config.toml
d_mlp = 1216
norm_place = "pre"
parallel_block = false
warmup_steps = 200
schedule = "wsd"
decay_shape = "sqrt"
Each number is 200 + 30 x the weight over its row's rms, rounded and kept within 0 to 999. Layers, rows and columns count from 0. The size before them is the row's rms in percent of the matrix's.

# layer 4 MLP down (transposed), 1216x512, rms 0.124, rows 89-125, columns 320-383
102,228,192,258,181,213,256,229,191,213,215,205,156,213,207,172,165,236,184,143,164,221,233,238,183,203,192,206,213,172,217,178,283,181,183,200,188,251,166,202,147,206,189,230,252,210,149,192,234,208,234,177,201,212,187,168,218,164,213,220,227,194,193,217,246
096,255,195,162,155,176,134,229,166,219,202,147,168,184,184,231,224,178,203,183,242,169,196,170,207,209,234,152,183,230,175,222,173,157,225,222,190,203,218,211,230,249,189,192,225,238,242,220,206,184,191,218,234,228,198,168,258,194,189,204,252,142,202,157,173
104,229,203,164,203,206,187,159,235,276,186,175,199,218,266,191,167,180,194,169,156,225,231,150,208,264,172,225,179,214,174,166,228,238,175,248,180,216,175,171,232,181,240,174,161,179,234,166,244,141,197,156,208,217,203,193,246,214,184,194,189,250,242,229,162
102,212,211,168,222,252,232,261,185,261,170,185,176,224,243,180,224,187,215,216,169,269,208,156,200,201,146,213,213,186,126,193,176,187,129,191,207,200,210,192,179,195,239,212,185,214,218,179,209,190,197,194,214,250,178,153,230,180,191,208,211,229,187,119,198
102,197,225,177,227,127,174,236,179,230,226,187,204,168,225,206,192,156,180,210,189,203,171,276,177,228,216,173,156,205,262,224,229,169,212,220,213,282,178,196,188,251,194,256,181,178,236,182,213,162,205,219,175,181,237,180,195,226,242,204,204,212,235,247,203
096,247,170,198,151,198,227,235,182,175,176,225,204,130,250,181,197,179,160,167,205,194,233,234,230,234,215,104,185,194,238,262,223,224,262,190,229,151,188,206,173,165,221,206,224,210,204,210,211,154,192,242,263,197,188,179,202,271,199,224,255,192,199,226,179
104,192,257,174,154,185,198,221,204,241,151,209,182,215,232,172,242,206,193,259,184,182,162,181,223,235,194,147,230,235,197,181,182,187,150,229,152,205,186,166,205,164,189,216,182,217,251,182,231,195,196,164,188,194,218,181,146,241,232,194,260,230,251,196,178
100,218,231,205,225,223,167,176,215,194,240,205,207,219,167,176,219,193,247,216,222,182,135,202,206,185,193,222,178,241,186,217,242,197,195,216,213,191,217,180,238,143,222,187,184,195,149,184,242,135,219,258,182,218,185,235,209,207,245,203,210,213,224,184,195
101,242,155,167,182,210,160,180,197,229,191,228,240,222,235,163,179,260,244,231,227,191,216,164,201,202,191,209,215,219,223,186,168,189,182,230,178,246,160,259,155,226,196,243,131,244,211,206,179,215,230,229,199,221,233,189,201,181,187,208,191,203,170,196,239
099,210,207,196,171,252,170,240,199,176,186,205,176,202,163,118,227,194,206,218,153,200,164,211,193,161,203,240,181,183,246,199,233,200,167,229,196,214,186,184,186,237,129,235,208,222,211,237,157,177,144,188,161,160,221,193,105,174,218,204,200,154,162,197,189
103,205,211,236,151,195,211,161,166,171,176,242,183,200,196,198,273,232,209,215,231,192,180,197,207,185,163,183,212,190,155,233,190,202,251,190,195,182,196,184,272,169,238,194,169,171,182,154,201,220,147,160,169,184,222,237,182,248,190,208,200,181,200,210,206
103,182,141,257,218,197,247,177,177,226,222,170,133,218,227,152,231,225,261,174,182,201,155,249,239,205,213,190,202,175,205,216,249,176,219,200,211,195,182,201,194,164,240,237,206,241,166,183,147,199,207,170,193,208,240,230,198,224,189,156,211,225,177,227,219
100,224,189,234,259,144,271,240,143,204,188,257,189,171,162,159,132,199,157,200,200,160,179,243,185,187,199,211,162,182,221,245,190,173,245,181,206,202,176,238,176,177,238,213,191,256,213,164,213,197,186,186,185,198,223,187,229,234,173,140,200,257,188,182,208
094,270,201,242,223,189,196,215,229,149,219,135,208,191,254,187,187,161,216,200,222,211,185,252,186,251,169,169,200,201,195,162,186,277,231,188,119,232,213,195,203,228,201,224,204,169,219,182,225,184,179,196,201,195,197,211,253,229,201,148,173,194,187,161,184
095,152,255,196,153,188,223,154,212,221,175,199,158,174,227,168,231,218,270,250,206,199,188,215,249,184,213,193,203,248,135,194,206,167,183,215,182,206,148,217,230,158,171,211,251,205,170,158,207,209,216,209,181,197,226,238,170,219,171,189,220,166,259,191,180
100,187,206,203,178,227,209,205,223,260,174,199,246,168,241,215,241,239,158,196,235,199,189,186,224,248,198,164,175,217,192,222,195,163,196,205,169,199,199,204,253,246,202,156,201,153,207,164,229,214,162,188,197,198,202,223,165,177,180,244,193,193,196,143,208
097,197,206,192,174,152,227,193,264,230,134,203,224,203,196,221,141,195,240,211,212,172,201,138,186,215,219,158,258,158,242,196,178,192,202,163,156,204,221,231,263,183,211,236,187,217,235,186,200,152,205,169,242,196,197,175,246,223,150,174,209,202,161,163,190
103,222,228,209,221,221,218,183,175,190,260,236,183,212,257,184,162,174,204,207,195,221,201,194,168,218,274,185,219,216,192,210,206,201,187,213,159,231,158,217,219,178,211,189,246,205,175,190,164,186,201,202,133,211,175,181,168,230,227,195,245,235,116,254,252
104,161,213,225,235,228,220,180,229,222,201,230,164,134,223,248,164,141,196,273,154,183,223,163,249,152,199,192,186,216,213,145,252,158,205,196,198,187,188,225,198,202,176,211,169,237,219,241,224,189,213,201,197,160,201,212,168,159,151,167,164,233,220,194,208
095,176,131,160,144,198,235,197,176,220,225,216,215,199,205,223,165,153,203,167,169,164,166,205,195,242,208,195,131,220,235,233,192,231,176,204,188,213,206,190,208,246,203,154,90,205,223,168,163,206,238,210,237,238,181,213,216,215,246,231,192,284,211,233,185
096,247,208,216,169,204,194,186,213,144,236,180,240,161,240,182,188,197,175,234,190,192,192,197,180,198,192,193,239,279,132,220,229,260,243,200,188,133,207,201,185,218,200,164,164,138,238,181,197,176,188,220,217,210,159,185,235,184,182,236,142,263,221,177,177
098,232,166,182,177,219,161,165,202,170,223,214,210,228,211,173,218,167,173,157,210,198,251,143,210,175,201,182,221,214,203,182,191,213,173,158,224,220,160,215,238,167,167,231,234,190,222,238,192,208,205,150,175,189,233,188,193,214,206,232,161,223,153,227,237
101,181,153,247,159,243,192,176,235,226,225,200,190,174,262,222,237,195,219,196,176,173,212,266,235,251,192,218,225,193,206,214,225,184,159,212,229,213,221,186,194,179,161,269,184,243,183,152,218,194,207,256,187,192,170,149,232,295,220,170,195,203,191,246,192
102,211,202,212,201,238,189,190,203,172,223,194,243,129,159,141,178,214,207,230,229,274,189,180,207,163,167,124,220,188,175,177,208,232,218,259,221,178,212,103,176,222,185,218,225,229,164,218,194,192,202,197,188,212,191,182,223,197,227,199,223,229,205,213,217
099,215,215,188,201,175,127,241,205,209,220,187,198,159,209,224,199,184,224,210,234,165,213,210,227,218,274,219,167,181,198,149,240,219,147,244,237,172,195,205,183,160,241,250,251,159,182,229,210,230,198,221,118,184,208,187,161,225,168,160,202,173,179,196,174
102,193,166,246,204,223,198,216,155,167,217,177,231,184,164,212,184,210,212,194,244,171,196,202,227,171,244,214,191,186,182,278,221,234,169,206,224,205,263,169,215,199,199,230,183,234,234,174,193,205,191,172,248,214,172,158,253,189,210,179,194,196,176,230,239
097,146,183,177,207,214,245,216,229,214,175,163,248,180,187,256,201,175,181,192,202,236,245,145,182,215,224,188,192,175,222,234,254,220,180,167,180,214,206,252,211,174,201,251,198,219,237,201,240,253,247,216,239,137,190,181,203,187,253,225,150,190,177,207,157
096,160,244,195,199,184,161,170,130,214,217,215,222,228,223,178,205,197,242,200,221,154,202,136,192,150,202,206,134,226,238,181,234,170,217,213,174,205,200,187,204,199,195,223,196,257,189,224,185,159,179,232,154,174,169,181,211,230,158,146,222,237,206,185,181
099,209,200,195,191,182,193,211,212,167,155,163,200,197,187,137,164,172,147,154,255,221,204,180,230,183,196,234,164,269,268,184,219,209,231,178,216,191,183,174,181,220,171,158,194,225,191,228,247,184,151,203,190,236,210,169,186,174,189,152,180,124,214,264,155
101,201,266,199,201,163,250,180,178,195,207,196,231,240,199,173,254,241,182,173,234,162,203,219,192,213,216,184,121,189,216,190,197,161,258,213,219,231,191,189,258,228,209,189,216,241,153,153,223,203,198,229,155,184,205,168,222,183,168,207,212,218,185,206,173
098,176,158,225,162,192,265,197,179,169,166,213,228,221,196,153,235,209,186,192,249,156,172,196,176,217,169,120,193,155,127,236,144,166,244,189,163,186,181,199,185,168,211,215,171,190,142,184,237,194,212,201,201,223,208,148,174,184,226,156,186,190,210,161,186
097,232,222,163,225,223,214,237,196,176,181,165,203,231,197,206,142,148,181,167,193,203,224,166,201,220,197,253,167,175,213,219,203,210,178,211,226,202,188,201,137,202,183,179,191,193,150,262,211,222,191,203,182,179,227,203,201,240,213,150,155,200,186,264,216
099,239,179,198,204,154,210,174,191,188,210,194,263,122,231,192,211,187,132,199,181,231,203,265,128,191,171,207,210,236,238,199,177,170,223,245,167,237,198,189,201,225,218,165,213,176,193,186,230,185,208,195,166,163,194,213,218,196,219,185,177,184,205,174,218
101,237,227,168,190,162,191,211,182,205,226,179,164,168,172,245,183,186,212,212,212,177,221,222,247,180,192,194,229,197,130,146,237,200,185,206,183,256,258,199,205,195,182,165,152,168,153,163,210,203,173,229,207,221,194,194,213,215,184,256,214,189,176,206,220
098,213,193,217,178,170,233,230,210,117,207,175,190,144,237,188,215,191,196,186,176,236,198,204,153,208,190,153,195,210,178,173,206,204,234,155,212,219,197,165,194,222,235,122,212,190,187,204,210,191,188,224,227,220,199,255,216,224,160,205,231,196,195,223,161
104,207,219,163,162,187,221,189,211,225,208,217,189,152,186,156,193,192,161,198,179,172,244,212,203,193,190,182,157,236,179,192,253,209,186,208,289,230,167,207,201,191,222,125,200,121,196,169,250,238,190,221,239,140,179,220,204,197,250,184,211,186,191,193,148
099,200,219,232,186,174,215,144,204,238,221,170,198,250,218,198,216,161,221,192,101,173,207,163,196,221,223,192,192,221,219,186,161,192,200,166,202,181,198,192,202,194,213,208,169,254,211,209,215,214,164,198,194,195,176,157,198,190,251,239,224,184,217,192,152
# layer 4 MLP gate, 1216x512, rms 0.0669, rows 90-125, columns 320-383
094,168,183,234,189,143,198,218,195,182,195,209,205,186,205,148,167,214,179,192,197,223,256,166,242,230,228,165,217,186,217,175,229,144,194,166,199,221,187,201,212,228,163,207,203,179,198,243,185,168,192,218,266,258,257,191,202,199,180,183,203,150,211,146,198
116,238,157,254,195,181,241,229,214,195,220,194,180,235,144,229,183,205,216,242,235,136,189,241,192,183,158,251,171,209,238,147,196,196,192,185,218,208,226,167,198,182,188,236,267,218,158,176,189,198,186,188,234,198,164,187,199,177,160,180,221,194,210,145,214
097,222,162,225,246,192,179,222,133,227,184,184,200,191,213,141,179,194,159,188,231,214,194,187,199,198,189,223,213,174,188,153,194,232,232,241,170,223,249,233,148,228,202,179,180,145,154,201,191,232,170,222,183,179,165,161,227,204,189,182,207,192,207,173,218
104,226,166,213,161,196,191,232,190,173,246,172,157,191,274,133,261,164,158,173,248,166,207,235,168,209,209,181,231,232,188,185,231,210,187,157,235,206,204,214,221,217,219,246,203,204,213,188,181,222,193,171,236,212,171,161,254,138,195,206,179,228,207,214,184
097,190,264,220,208,161,208,173,229,215,228,231,253,221,214,184,238,142,199,167,222,219,223,186,224,238,191,183,234,223,152,212,132,244,177,186,203,183,178,186,200,240,216,208,205,157,163,216,189,233,169,208,229,185,185,178,233,183,216,263,199,193,223,230,213
102,170,224,208,256,244,201,219,186,157,214,191,212,180,239,231,200,264,223,215,213,194,195,202,251,192,162,201,166,236,179,200,153,198,191,164,239,245,247,214,216,170,215,176,220,238,191,144,168,207,205,224,200,195,226,178,184,200,254,195,208,138,145,165,197
105,204,183,212,234,181,178,187,218,239,221,221,189,176,166,194,171,203,241,228,166,197,142,244,126,222,176,206,269,233,181,231,247,238,180,245,209,217,203,175,275,138,189,250,205,190,187,214,225,146,208,178,266,246,211,246,153,212,223,161,214,209,210,205,159
100,189,183,218,189,187,166,208,195,187,200,227,231,186,195,195,190,200,148,182,196,196,254,186,198,216,251,227,197,190,198,190,223,210,200,196,200,214,198,229,208,182,249,176,163,170,192,226,198,192,252,179,177,183,156,171,193,210,192,167,220,248,180,204,238
100,187,209,177,226,215,210,197,189,221,241,144,229,180,209,213,159,128,224,194,210,174,188,253,218,199,294,203,242,159,309,184,197,182,260,217,195,182,147,177,235,165,232,119,186,182,234,199,214,209,239,211,248,227,208,251,224,221,244,232,160,172,229,171,199
105,194,181,142,264,220,206,170,241,210,151,226,170,268,156,250,177,158,196,184,214,195,239,225,208,212,181,179,124,165,217,207,209,202,205,211,230,144,204,142,167,187,193,184,230,200,171,215,180,168,202,215,229,205,238,204,188,157,212,208,238,233,212,210,246
095,250,174,194,212,205,205,170,231,186,131,234,215,217,179,186,190,198,157,277,200,220,168,191,199,229,125,237,181,232,237,213,249,187,216,190,185,201,159,213,188,160,253,199,207,178,187,204,165,211,210,193,177,154,236,202,216,186,152,141,205,192,153,220,249
107,200,157,233,212,206,227,220,213,192,163,224,208,199,191,209,201,199,222,161,225,204,131,214,205,222,221,195,237,207,234,150,167,173,234,200,202,178,220,189,199,173,225,208,143,181,152,175,193,182,204,232,182,194,226,244,196,248,233,231,188,179,225,217,226
096,192,200,193,253,180,231,219,222,191,227,182,233,195,173,238,155,210,234,227,221,167,218,195,196,219,160,236,181,162,186,251,203,203,186,177,237,244,233,213,195,229,207,208,222,285,263,230,237,216,187,151,220,195,186,179,170,169,197,206,260,188,161,166,222
097,200,184,214,191,205,206,203,236,243,209,177,178,223,153,199,228,250,234,181,170,163,185,208,250,175,162,176,171,203,189,148,229,230,182,229,193,200,187,152,228,190,223,176,192,200,159,232,224,222,210,184,156,185,133,218,166,227,174,218,207,182,186,168,209
099,173,197,196,167,186,188,178,193,178,184,191,209,238,202,208,206,237,214,175,208,238,234,195,208,174,255,254,195,237,212,236,202,227,136,150,193,207,186,222,177,212,203,255,205,225,205,210,189,177,223,201,188,171,211,208,269,134,266,162,170,161,187,193,250
105,223,196,159,186,216,256,212,217,156,166,230,223,230,143,226,147,175,221,229,183,183,207,159,165,228,156,144,176,202,212,277,179,195,232,241,193,215,185,187,198,193,187,195,220,149,176,208,236,190,164,218,279,231,184,182,225,130,179,198,184,192,186,247,205
101,243,192,166,209,201,191,156,211,157,189,220,152,213,241,176,204,164,195,145,187,133,158,194,220,179,201,216,202,205,204,262,157,170,244,213,227,175,203,178,182,171,170,163,169,204,161,244,192,212,159,154,208,176,220,196,179,174,198,224,197,211,240,252,167
095,166,164,230,246,164,235,233,193,196,127,248,170,190,228,226,139,136,229,206,250,190,169,187,177,220,180,217,232,225,188,225,238,176,211,177,216,167,166,115,190,161,184,232,215,273,149,246,217,209,182,170,248,211,221,216,177,180,224,235,174,192,243,276,219
096,198,213,190,165,178,130,215,171,160,173,201,179,188,194,212,192,214,163,199,184,215,246,216,152,219,208,194,180,194,204,214,194,223,145,161,228,214,147,258,201,164,149,200,181,187,192,185,267,258,167,166,184,180,218,222,191,192,182,175,195,163,183,216,242
097,201,167,221,287,202,234,175,246,140,202,173,208,176,208,187,206,216,215,210,221,164,206,227,241,183,183,195,219,162,246,252,163,175,178,271,193,173,262,143,197,204,207,209,206,228,216,203,185,216,183,150,140,186,172,171,215,182,200,185,212,218,193,138,154
098,242,227,202,260,255,208,239,142,231,213,254,202,209,270,214,145,172,210,162,228,203,229,201,246,155,169,199,165,181,221,258,225,168,192,187,260,213,226,199,178,207,203,282,161,170,197,250,233,174,202,154,169,194,203,218,208,175,180,215,238,210,195,222,158
097,159,188,181,174,225,240,202,196,205,209,241,189,179,194,190,218,233,127,203,171,159,214,201,232,162,231,193,164,170,179,172,239,178,172,192,227,191,192,219,174,161,202,240,256,188,171,235,156,229,194,139,196,245,223,208,221,147,257,170,133,166,224,226,226
100,197,167,228,234,187,191,156,180,185,149,163,218,175,215,157,239,188,214,201,221,199,266,279,120,195,207,192,183,222,183,168,197,149,165,266,185,214,241,202,197,185,193,175,180,202,236,210,190,167,166,201,147,269,242,168,218,184,190,263,206,235,207,185,221
109,186,242,219,229,258,215,223,188,169,189,165,211,207,217,214,165,192,230,184,204,241,215,232,188,230,183,189,222,203,267,289,156,219,202,201,243,197,159,199,222,252,192,179,207,198,211,213,204,184,225,178,242,177,216,277,216,269,194,209,170,213,250,246,157
103,177,231,177,176,275,180,225,215,258,216,192,215,132,136,206,250,230,209,256,207,166,233,181,220,199,226,125,237,222,241,238,189,226,232,215,250,208,249,205,219,238,184,205,175,247,188,209,150,195,230,129,213,199,204,207,169,227,184,211,233,191,172,221,146
096,176,195,212,197,260,196,191,232,168,269,213,197,184,177,187,180,175,226,164,250,242,215,229,210,203,190,169,183,191,212,227,205,192,188,182,199,204,145,222,215,217,267,175,222,212,180,165,182,227,236,199,182,148,167,155,163,185,210,219,163,205,263,216,265
096,229,179,236,187,250,224,184,224,187,185,203,221,216,175,260,161,239,173,197,176,231,186,206,277,198,183,234,228,185,225,220,231,123,216,222,229,203,204,253,198,241,222,185,221,217,231,195,221,167,166,181,230,199,206,187,186,256,179,212,194,201,238,193,148
098,243,214,219,208,190,213,259,186,236,139,203,178,214,181,210,163,221,227,180,191,182,150,174,171,138,212,241,197,221,203,158,237,167,225,179,216,198,209,191,262,255,197,222,219,251,174,163,186,175,243,217,183,180,162,221,229,129,208,126,214,144,213,231,260
101,198,138,184,209,225,144,183,218,195,221,191,177,174,196,225,197,199,154,210,183,247,202,171,292,226,209,225,191,229,188,246,210,231,199,260,181,226,199,198,206,197,220,212,200,210,231,208,157,195,154,132,208,189,199,239,208,220,218,190,233,201,211,197,158
096,201,169,133,163,190,198,226,156,210,214,251,177,212,225,193,230,196,195,177,235,151,197,213,191,190,198,204,227,125,234,202,161,175,198,191,185,202,201,229,220,187,212,166,169,185,186,180,204,176,150,184,133,172,197,174,190,215,216,219,123,260,199,224,197
104,142,191,251,226,193,209,250,202,214,254,229,204,168,219,190,233,210,197,198,209,233,157,194,226,207,172,181,201,183,165,143,175,216,226,207,210,212,180,207,124,285,184,175,221,186,192,232,238,253,212,235,165,169,191,201,225,219,262,173,190,179,189,230,239
099,234,192,184,191,233,249,199,224,223,203,196,173,225,234,222,149,196,204,184,233,262,204,193,163,230,227,221,225,189,230,239,180,217,168,216,133,224,205,160,235,167,199,182,128,211,166,188,199,248,234,192,207,163,184,218,216,185,206,200,214,183,157,252,182
100,162,224,246,221,228,180,159,187,196,193,232,201,192,196,227,220,173,238,203,214,213,201,194,127,221,230,184,179,168,190,178,180,197,197,192,186,181,203,233,225,195,174,228,190,180,216,146,194,233,195,208,173,199,264,159,223,169,209,189,245,246,199,153,217
098,197,194,168,235,262,168,209,190,213,181,232,198,213,137,164,168,228,208,188,227,175,221,272,198,186,203,181,173,242,197,190,190,219,242,261,187,244,227,177,114,171,229,235,168,148,232,163,192,186,176,169,253,157,121,172,214,214,202,227,180,202,183,211,221
102,160,165,251,235,194,208,184,214,234,233,243,210,235,233,267,164,175,176,170,264,211,262,149,213,208,202,209,164,247,194,240,192,206,229,204,250,175,203,203,212,156,221,209,217,224,235,218,120,230,219,234,234,191,279,192,197,179,226,184,200,199,172,198,200
096,161,185,162,219,264,195,150,179,246,193,212,194,167,157,226,222,187,135,196,268,184,198,240,229,253,223,247,141,195,169,200,197,159,259,200,270,182,214,226,196,159,198,176,206,214,196,186,199,208,208,238,195,195,266,227,237,197,235,222,218,185,181,219,160
# layer 4 MLP up, 1216x512, rms 0.0665, rows 90-125, columns 320-383
097,178,212,207,185,148,236,229,237,206,188,178,169,210,213,236,157,186,129,215,182,157,160,172,172,200,153,207,227,208,226,184,254,174,165,221,186,148,231,173,185,147,145,217,192,194,162,164,184,244,222,217,218,195,199,215,178,178,208,225,181,208,210,221,215
099,227,190,141,167,241,232,158,130,226,167,189,227,170,246,189,233,197,178,205,207,265,186,179,222,208,196,151,198,221,190,176,223,189,197,210,196,220,252,195,253,235,207,165,147,212,200,217,175,214,180,199,190,218,199,219,232,210,219,208,185,207,185,229,187
102,191,145,200,171,171,232,125,201,203,273,210,277,191,202,174,187,181,151,206,233,192,222,187,279,239,284,186,186,153,268,163,277,218,259,195,182,245,221,198,180,198,170,196,199,163,246,203,232,186,203,201,222,149,243,188,229,205,149,199,239,192,172,200,193
102,175,218,192,180,206,237,155,233,226,162,241,177,217,157,175,170,227,199,182,244,185,171,180,256,228,200,276,189,197,231,165,171,214,207,205,173,192,195,201,209,221,159,234,235,179,216,248,221,203,203,223,239,224,189,164,229,197,210,231,132,241,204,170,174
096,199,231,169,170,180,173,137,176,155,199,187,198,136,197,195,165,233,230,219,195,217,168,249,188,223,256,191,239,173,207,224,213,182,256,140,222,224,296,172,223,203,187,207,179,140,243,253,178,236,229,159,217,170,211,189,229,244,169,196,199,231,200,252,207
099,190,220,184,192,194,223,174,186,140,203,211,225,220,197,209,248,193,215,200,192,239,203,190,208,223,194,202,162,262,194,134,181,138,210,151,238,255,193,168,198,210,243,190,222,219,221,230,231,207,199,193,197,228,184,201,211,249,232,188,205,154,218,215,236
099,230,186,233,235,212,233,220,274,249,225,221,191,184,138,252,194,177,223,222,219,214,207,217,249,178,236,210,217,217,195,254,217,173,176,236,188,179,223,196,243,206,181,177,178,245,176,167,228,187,234,139,178,215,186,171,187,179,197,184,202,127,181,258,137
095,237,205,241,232,220,198,204,203,239,200,215,208,244,179,196,211,202,199,149,200,171,238,221,220,168,227,188,227,215,198,185,197,226,215,223,259,233,153,193,214,262,248,209,192,140,144,224,179,221,238,229,222,211,212,247,215,228,187,205,171,248,204,164,195
101,223,185,173,165,231,139,171,185,206,200,200,190,167,178,164,246,233,173,224,173,169,204,217,248,193,172,229,224,240,162,225,190,182,220,148,177,169,207,153,193,257,209,246,200,176,205,218,255,185,211,193,167,190,165,176,228,221,218,176,220,171,231,221,210
102,217,237,186,142,200,208,180,184,96,167,240,213,186,178,224,180,174,203,241,232,227,179,214,205,196,247,184,211,217,213,213,244,178,184,135,172,138,167,156,139,200,168,205,212,174,163,178,197,246,203,213,200,178,177,207,205,200,242,223,221,200,241,164,222
106,208,231,276,182,185,255,187,155,214,223,182,104,275,207,183,177,178,193,205,222,197,181,214,225,239,195,174,236,162,200,167,186,213,187,161,203,181,185,192,194,181,162,186,177,196,211,158,157,178,196,146,174,213,173,175,181,214,177,214,142,169,188,244,203
103,221,169,216,159,249,235,213,143,185,162,182,180,211,227,220,179,236,169,210,238,183,176,197,199,160,158,193,150,245,224,175,196,216,162,168,259,178,221,189,184,188,201,187,199,191,237,201,208,98,181,213,245,180,253,175,186,197,193,164,217,189,195,173,198
105,183,170,200,171,198,178,169,174,200,233,196,172,165,186,227,207,188,176,226,209,187,220,178,211,245,200,190,198,178,194,168,150,221,143,185,220,174,256,199,108,212,200,224,155,180,188,176,251,255,130,217,173,211,163,236,215,204,143,216,259,182,236,177,223
098,189,250,216,217,188,200,180,228,160,200,160,193,218,230,195,175,196,152,234,232,208,153,173,197,208,215,241,220,234,223,131,235,212,187,205,233,199,215,217,157,177,188,174,208,238,157,168,157,211,186,199,190,138,207,155,198,237,214,205,183,233,232,158,207
098,210,140,189,204,215,157,222,207,205,194,172,206,266,191,231,216,278,206,187,232,206,228,194,215,170,217,147,222,173,224,251,208,182,243,187,229,218,204,191,214,224,182,216,236,200,222,187,162,202,192,142,178,189,221,229,167,206,198,172,211,154,227,237,175
094,224,239,153,157,232,214,184,230,210,162,185,171,202,201,201,182,125,184,231,158,170,260,175,181,225,248,190,157,204,192,213,204,231,182,198,235,238,155,198,218,215,165,165,175,195,254,180,198,178,188,184,192,194,237,183,226,161,165,244,219,174,190,186,255
104,175,186,176,251,234,131,167,229,199,217,249,220,188,245,183,123,219,192,180,203,185,216,166,163,205,236,205,200,236,186,150,173,200,143,150,184,201,173,251,278,187,187,189,261,184,147,246,134,182,169,227,236,193,234,192,204,180,244,195,186,184,210,241,181
099,169,218,234,198,233,199,174,199,234,218,222,187,215,196,188,142,184,167,249,233,159,209,149,180,231,238,201,206,199,188,215,174,200,178,212,214,199,207,230,202,215,198,163,236,214,213,180,189,250,196,206,197,190,190,243,216,198,192,222,193,191,184,236,223
097,189,160,243,169,168,154,176,148,177,206,205,189,183,189,144,181,179,224,189,198,160,197,208,198,244,154,182,187,179,181,240,197,212,203,209,218,203,208,216,224,233,227,198,205,192,149,224,171,187,239,250,247,223,194,201,221,233,186,208,207,186,189,207,207
097,243,215,148,218,163,147,208,162,202,202,210,224,145,204,204,201,238,274,160,189,166,234,189,209,191,198,216,224,206,172,121,207,242,194,213,196,221,154,252,243,239,208,214,182,223,179,255,228,196,219,228,193,190,278,230,269,180,269,199,196,214,206,205,181
098,188,214,193,217,245,251,173,161,212,190,197,174,142,185,237,183,237,257,200,170,178,167,231,161,193,218,226,215,182,176,217,259,172,249,237,243,192,240,180,205,185,207,182,159,248,210,229,263,214,204,177,218,197,153,230,160,175,174,157,200,189,219,128,209
103,211,194,194,201,185,167,206,186,219,163,231,198,177,234,193,215,151,195,174,253,195,184,214,211,192,176,223,197,197,220,193,185,223,203,223,206,173,208,198,232,193,219,208,177,174,191,185,155,224,189,234,195,267,228,177,206,217,205,173,245,224,243,164,187
105,210,219,182,233,173,177,252,234,201,234,190,135,232,179,153,247,252,199,169,176,188,216,171,233,220,248,178,219,195,211,211,168,248,139,165,228,222,188,268,195,214,180,162,237,186,200,215,188,194,209,211,194,259,172,241,221,200,214,222,207,205,217,207,213
095,225,233,228,192,160,181,156,191,222,263,142,236,175,180,147,176,233,218,189,211,158,176,219,247,181,295,239,204,174,251,158,218,159,184,166,214,176,212,155,215,155,152,219,133,215,198,191,204,218,237,228,217,182,185,230,218,213,155,151,244,226,176,191,178
104,199,180,212,176,223,199,192,174,243,187,182,253,209,245,258,208,130,172,209,192,190,233,232,181,142,196,180,176,124,176,202,213,196,198,151,183,234,189,182,209,167,197,174,212,232,211,171,153,192,185,222,149,169,218,214,232,157,202,201,211,242,205,215,181
097,190,167,214,213,200,267,236,161,158,232,211,177,182,202,153,148,153,253,148,224,235,146,231,207,195,188,195,222,185,196,173,162,230,208,190,182,140,201,215,214,181,218,201,188,229,169,144,202,189,224,154,140,193,255,204,199,228,241,145,186,196,220,196,211
101,228,159,167,223,199,208,205,186,194,252,218,227,168,183,182,224,180,173,212,193,163,199,205,204,186,250,173,171,242,186,213,227,180,212,239,195,226,219,102,194,267,187,168,222,197,172,262,136,221,228,218,181,223,199,199,233,167,257,216,204,196,178,233,227
100,247,179,248,200,243,213,177,209,227,186,215,167,174,189,174,177,219,208,159,220,187,132,256,211,198,221,204,147,197,212,196,215,181,244,210,195,143,213,186,213,233,162,176,228,191,201,152,203,209,203,188,146,183,153,194,232,173,212,176,172,169,190,182,209
095,213,258,211,142,187,188,219,172,149,155,182,244,220,246,180,209,225,209,190,166,197,190,244,132,178,212,203,227,190,169,198,193,198,225,174,201,209,235,232,196,190,210,227,186,202,177,175,211,222,169,212,264,215,201,160,259,209,179,203,175,191,195,191,189
095,151,184,224,211,252,157,235,156,193,145,221,213,244,225,211,195,189,181,217,187,150,199,181,128,177,157,150,188,242,249,206,181,196,142,245,206,196,173,140,239,143,230,181,194,205,218,193,199,197,220,176,165,225,165,182,186,208,198,202,177,173,206,210,194
094,188,248,165,206,226,180,150,227,274,158,192,207,219,194,202,192,171,202,213,208,214,171,162,222,229,200,194,166,163,169,181,203,189,176,164,157,258,128,182,174,216,221,185,161,210,181,173,201,217,167,210,199,233,217,166,163,177,228,175,213,154,158,150,239
102,192,207,214,173,151,244,210,178,203,225,182,241,182,201,163,186,178,163,228,182,255,159,214,208,216,195,182,173,201,171,194,232,188,173,143,179,244,196,212,211,280,218,192,205,202,205,154,212,225,198,154,217,169,250,191,172,250,226,233,180,172,174,127,189
100,182,229,251,190,290,265,240,201,219,159,249,222,185,181,228,230,231,213,143,214,156,181,171,189,170,216,254,210,188,219,216,176,152,186,207,206,189,179,241,213,218,263,174,200,145,179,195,175,202,204,224,195,268,219,217,148,199,252,172,222,161,230,212,170
100,211,197,234,218,124,229,232,256,174,213,212,209,186,218,205,200,239,192,228,196,197,166,152,271,196,199,202,216,201,165,202,207,202,189,178,185,212,196,204,170,165,201,207,157,199,271,197,242,155,214,180,246,228,164,236,195,165,183,225,209,228,162,231,180
099,201,184,227,198,197,178,195,166,185,201,202,153,211,186,166,178,174,182,200,131,232,230,248,193,187,185,231,174,183,194,166,157,244,228,171,204,257,175,180,164,175,153,226,211,247,196,223,251,123,179,143,245,181,205,173,174,222,132,192,186,211,204,152,233
093,212,196,199,201,221,178,194,212,211,199,199,222,176,220,251,229,231,143,200,249,202,196,206,186,230,225,208,197,226,151,214,199,191,250,156,216,213,159,202,210,208,174,203,192,150,178,233,247,163,245,139,196,232,188,204,199,227,214,211,233,199,189,167,182